{
  "n_layer": 12,
  "d_model": 256,
  "n_head": 2,
  "n_kv_head": 2,
  "head_dim": 128,
  "d_mlp": 704,
  "vocab_size": 8192,
  "activation": "swiglu",
  "norm": "rmsnorm",
  "norm_place": "pre",
  "norm_eps": 1e-05,
  "positions": "rope",
  "rope_base": 10000.0,
  "rope_fraction": 1.0,
  "qk_norm": false,
  "attn_scale": 0.0884,
  "bias": "none",
  "tie_embeddings": false,
  "parallel_block": false,
  "extras": ["capped logits"],
  "init": "uniform",
  "init_std_qkv": 0.0245,
  "init_std_o": 0.0245,
  "init_std_up": 0.0245,
  "init_std_down": 0.0,
  "optimizer": "adamw",
  "lr": 0.0019,
  "beta1": 0.9,
  "beta2": 0.95,
  "weight_decay": 0.29,
  "lr_head": 0.00673,
  "grad_clip": 0.5,
  "warmup_steps": 237,
  "schedule": "wsd",
  "decay_fraction": 0.415,
  "decay_shape": "linear",
  "final_lr_fraction": 0.0,
  "batch_tokens": 65536,
  "seq_len": 256,
  "doc_mask": true,
  "train_tokens": 270600000,
  "steps": 4130,
  "dataset": "wikipedia_en"
}
Each number is 128 + 24 x the weight over its row's rms, rounded and kept within 0 to 255. Layers, rows and columns count from 0. Numbers have three digits each. The size before them is the row's rms in percent of the matrix's.

# layer 2 MLP gate, 704x256, rms 0.0694, rows 623-703, columns 64-127
089:051151147133149139105142143135111068151120149108124115162073111124126155138087130115094113090144140116130164128098121161065108172155138165126107152113136102178163134139174106102114118154136135
102:126150110118120115112150137155098128102120128134090134122098106117161135154123126139140119115090188149156160178129123159116142114104062163162153162131139129129089130117127132138129136142080134
102:087110095145137119146153142149196081149152087103177121144147112135123116158135157148104116122100080130143113114138124130136118108123125098123142107171144107088123098117136070104117086158104163
095:134131133150100144154120119082127144110126096124139129127086124139101151148177135142115132169168123155157165088172084085120115136109141162108123135132120155168152108116114141128116131141117132
106:112151129084118152118134122151100142099110154149116129159120120106137095074156095099127129096113150153170112148145155126105098140159133166132107166130149127163109148095188133068129107097114138
101:097093069138137101137102130112165101120162071121142110135132112126152152135144120122146149119157146171108139116137099135098128120108107109117118126115135106131150115154146122159168118150107097
101:147117103150127117129137091092143160169148133145119150144126153140145097043143156131129106138157137112117094141145158104090148107133151131091129167115148067140137139128181118100132121174168111
106:132135153110110115112099104142125125141132148102116120122118122078160113134181168171093099132155109154159162103203126128138134107190124096086113111127118106113141127124105067094120114159155155
097:127136151178119152160117151136041110123126100106120124083115084127169115072136098127138081133098172114135125106126131113164090104157123103136128146159128147094131123143119104152123134146119150
100:101107126088116137123130182108153100142145131071162103131091084137110107126126132132133144176154096135135095137080092076134104126137130115091065107106145115087111119159098102107153136106133137
112:177132138128188192189148082164131107149166121151144118119158108131103142137141130113120141137125114161168154152094127160154130124111146144119110155113126109138125132131108123144130101126124118
100:105130132128107111147141132163106132153141117139124104146145100118114130157110149152132119128132096194121140090129108108171142130111120110121149117142118117174152117105152096135105084164090135
099:124172158142134135130134108088119103140170150141128156145143081141204167094161123162103085106113091133139146150116132106108127127085135165117144132146140139142129162117138100100146116170089101
101:143134129153153125150137107133144119136119155139151179124163161072127149140165094131104115126109151122144185137152167128120140153079131164112116146146136091127178139120141162150166104121161138
102:090150110112113120144167101109111147180151123146156145114101134129129144154132123101118117106141111122144106144129136141071147117120134194172138116149148117127103133127169109117141113123131141
104:123126100109164175118120121121113127141102119118098129126131114124094082092140141145119106151089106149141146123143106138143177147107166106123134138102138104140113132117103087120134096107138139
099:150133100164159127156163115119105150164159114111105122107117153117150129153153193143138136132111123140172110173146099163133101136119129157125107189138148130161149113149143119120180132117100150
096:137101142086127130139122104182104128113113111139153108093092116151080104086102114125101092133094144068127135143125081156160101163104148144137142127147142166132110126144135129129153141134086152
107:123134131101090140091109144116115114150127142123111126083093141111145117092124123113149119075138133130122102156167127130089133105122104134098137121125136191118153106125172162108127097120120116
094:085106151075141147129111137071184125161115146116105100159101121112080098096128152130189128099138136090150159128135154108075104119129171106105137109150101120107134144144106110156140131141093102
101:084110117106152148151135143159181126114103141149147122132117134119118156111094151098135113094107107141121082105133131170117099095135108124119124168124110125100133148114084056117120130142137123
102:112130117123120087150154148081114157150112112133130133148122098166115140121134110146117113130061157115139093111161134121107145126127122149136137158158150123153108173086215137109114145134107124
099:141087116110118124106128129117204124139147153120163098136087131084103121154098145096126166104094113125113083158158134141130122145165118144140077141115118098110127137149158087196167127145118116
103:126152123119132163153100135117125105145148129134125145129136142106058117094130099084130098126091155102091126137094146129096140098122121162144141114126123139140170138120147146131125136082126094
099:098174135125119088158148144126144083088138132120130127113151129060162097163157111138139112124137110118142094155131121090170126125104165122143159135145126130099126141090108091120149137180127161
101:129129177092124167134153170123189091164190096158158161094146135097075164176112136198124133088142174138106172165111129173108119123088140138121103128128134137131114132152125159174143149156158130
100:129087144147102140104110130182102126150136136093153091124117131098152102138098135165126162100160111105132081126127143130122170096147136041104159111136100111125171123128111157129128077136134154
102:166105130094102180108144155132131118143166177078138123148129112097096111110076144102139129134132152169159129118097156089126125104133092112099118099129094136188141184143130131134159085132133137
100:126149114106106117153130174147145159109151111148171125165120104089099166099131128117155092122150150110128139163118178168137121116147159140167124145106153153129144145124130131143119098113130145
098:100132117124117146122172121122095118088131135097138116139157151154106128101112149158151096103160151111082119160127138130142125140171130097127150149124135125160134113113148145138177103128155162
097:161117140104170191119118102120149095123116141143150123149147133094147130108158200140132147129099139177128124151160143145141133102124105169128105094097116107135101148156149152194102115132163116
097:131083127108117119126095166131107161111129105135166111183116091116124142089135155103122125154126135169077127106164130153117103187151141136137119122149155168144124122113123179135172122130155125
098:151145138176104169132147069092133118143165116127108143144125132152130129083136125101100138154090097152146145111108128131131144142106110178135134153147111106106131159125146170157100125169105110
099:115091128108160117148068127146107165117140101127108127159131101086075124085126131106131105135093103158172162117120154155119092131131071141160120123089126160164138116119142163146126125088130121
101:130128102138156142130077152127146129112102052099109132128120141143109142117104133186105114132183154127136123136121081128129129148141148135142101130107132134145102114099126082133134148109121103
100:100159120086152117154094142161109110148168089105119155084091093125103142140146175108149107120121111126120123124136127116151116136119127120110152098134115124132108129131140131153093119103108135
102:160132119130129157147120142139103148134109086127143101113127133104133096150143155103120128160150135141126129104083132150129171127120125154094109150107133160099119110178149112134106152123122193
095:129145159095128162112093156095116122121156176107128112107128108126141154093130178143114101130123137111125143111126116159112135131124142106157088119126149147139100118168105151114155117157142150
092:111110151157085109131159129138109122147126113097181151114089122149150166134161149152128115125145143183068115130141120119141166124126115149093126119103126150142085137076131090161102125168107133
097:128127150158127138157125147062131123154107099152192128142126127109129188090138135122139107162080105111123165122152139147100126109131141133142145061114139170119106151172066137117139134094148106
101:103102081161103119120116095150114120183114099132172118129147101133154145070123141132095097134097117078141129161119112106116131130144155123137176110144139148083121186073145141067148163147147121
109:077132127108131158126155158195152121131102118151129129079097137124126144102094161104109130089128103112130108099136109082145106109164134119087119132166101150143099134089115143081148133154151159
101:128102100116133151144130110104134131144157135120133159109087094159108088105066137101124121176113150117143160132137147163116151102107145118160110084148130112143199104099115127142110126106145147
106:128142144105081175106153146134133142110139094091119148123120110112101113140131142120157073083111115128112076136127147137116068131159107121152163117132126139160079093114162153105130163128135123
097:130134116136131133124116095131136134154120123131188121149109137094138111123150167127125108139137113094132108155108144125092116139170125137163079120163097137140098152180133133096155103147125079
096:150139144127170174077127145153121167099143136135067143120121167110097160154118105094116081134103121125141115097140130177102101133093136126175100129140162110109130089133109163115124115130115134
100:111153137132107124127140131128115125166104125112140160152140079152151169119117128110104130117112144144142147125132132157110118137120102163100096128146152124073171111106131136151149113098153133
104:137135114147091149116138122174147125128137127147099119129121129118080161194144166140100151095087120142150132153138116155128131157088151142131120141128129142090126138142135080124160124143153137
100:131092124145169119165132122175124106132130124130132118119133122142171090181106120144130138112143095139155123103139122124093117146088104132155129139163108147156155128114121172122114142127113172
099:139126153100094111141097131095118152172136118106145119159123107139144136121120141165115099117133087206097126105140122161103130131124146148138093099096174082105126126148109155135140138130100133
115:110120148168159100127141134139167140141129117101093119166125103130168110166115117133148117117142140158171177096090073118135135126113091116125136132132078105158117075125100138120120086109109123
097:146140113114135131113115118108121102120148129121107130119111131127147134178127106113120081143101129080102127181157075114091081128111125106173160188126146096105120165164143103095101106124122092
100:129142117132113144128171144151136124104099093100097140110118089123119141121154156115090126131115123118148147145112119119132131143171113185089119058106172129092174169110124118142148132128137174
098:142139094115132146128150136124134120141121142121107135113130123124109123159145174137091118123091170106133108146142105120175146123120118161107113159139082156112103120148166124139118159129109149
096:107120162101198164181107129133088104118158141118163112127117140119144134084131095137115119158148150122145163126086133094116126121110151133115134110155151141150163148114096148091099100110120154
097:111138137153098105138114096119162112150123124169150112146135172094115140128184120113119152088084181129138120137101102124102131124132108147115186154111122136096111178143146089120077134109131064
096:129132132114158157132124126168153169140134122119142101152098149102104071180114095167122123133139147129109126144119147174110114171179105164157152117109177131094103119093153185105132156063138126
103:179115157154111139150178100125152142145110102193127140118116117133147157140156180072127122094133122154109133145154117119119121129174150141112104111132118130130138153121139151127172148155122152
096:109110098130151131114135100121133160107118150117132078095165113135121134111134060141102131109141106105109141147131161141116117132155126145142119124088131082131130098108132129118167127110185118
097:114125122140141121140109150109132109178121134081176131119134166132112127096131112129102091160103065140118118131117149159164084095133132110127155086124139152138100159136160142121163131104142160
096:109112143094084096122132138116125171150161081143182125178130126136127105153148172130122164132118134136109157120117084141116109115109100160163121130103109153126127144099124151127141155114133123
097:143144125146138102137145112155131125125170120139129122166124123111177109118140076135106155124068146107140142112084170129109124060107142098099156108182103154136163136178131118099093142150100106
095:171143109162141147145116091123123156116125172116112114138114137130128157129143134157144089113132109126113158142141146142156101137119134140146138128113107109149113113123133116150120144127118166
099:177128122129143180099133151076145123133148102122144142164113161126113096183138107118108113118098157125136130134145123101131088158110121188119178130094149134100156161161153146176114118105140207
105:086124141189132156089127121135120168126139143139134144105134159101120118156112137097096127130077139124104115118149113098140142073150126132134170120126100086163131171149128120075183162151102112
102:106118121088148147138124129131101131156139097128153109163120129122125135108125132130125124166135089143185138124128112121108087158149107142117121143181113147176132184096143138112129146132107141
090:148144125087103133149066119110119125160155128141124119121092079088071112112156143131118118151135119152091118097133129122125119161099165171100106126107146151148110115132104148153150139125134143
105:157110112148135146136137143160104153116179123124120132132122108139120152111159111133079122141092131169107155134170110191130121118115122140132137110150144077119115134147160202106149126116108123
098:121158139127143183125142144137125128176145144148156124133116136079124170123109155125123117131102104136127103134131121158103105135143157165160138109127166130123097110195148154126136113079138139
103:147125146149125156125137138137074147131128134098129129113079148111148159134089076136136102147109141146109119119142120157125139130101110100112110102134118128145192139142120154138106150117119146
102:151094128121123132134171055115113108121169136146112177109135134141090106108175141105134067102096117133123138119136119100115123096103128148130130090091161119053130159182138134149154099134157119
100:139139123186136130133155143143140136152103106152093139167107111128148112161115160134119127102155120198105123134129104101119118102112138163135148097099114131104098109113086121114108179080085109
095:138136122111144120126135100121090134087130142135131098174106092175130107092078128078160165153113112137143120103153134106144111089170161126121114127109112123146143109135143114154142111083147117
096:159143114088150110116129146083139122127140140143106130153105112135118121136114146144120068158093157095131149127149123135111135141117155112171162138132116153196140120147163125135100109118104116
100:129125133116106120137124132102167122146146099103143085153181101136114133106155138114124121116139131080121153089140090131193127096119127163146097162150117125122123147143128116154175116143151104
104:170118118142152122097089081095095164144156118112144122129064117138144131114109138100138118156116139150101142145161148130108121099104131140154118092135146096130125152153140142136098175167123083
097:150149139162142144119106080150119075130102119116079128096107117135137123131170152108129124117096163146118145129134149086122148109118152160156124102137132129119180156149157156128144160079122118
101:144121106123164106144158103098139143174192137092169101098094117134086111153144112133109133145152093095122079150115136150124089091151135156129115139128150120112138141147133149116141130149155174
098:180146138153145165146152167160150125113118153140139151140120148106085131152056122082097091086124110143126146100175130170148127106144117173140101114147115132110130118173163137108136097182114161
100:096092119117141094138141113188132141107154136112141141088139099144061099141107120148127142149120078134106135106108135129182147090135140146118149141172143129129137119104167098114168136093118137
102:143130148111114106122144135147125131108195134113176187140121143139080116139146150139137142127182125101091134135122127148142074153128143123161109163127150159099167151096147151140113146156130142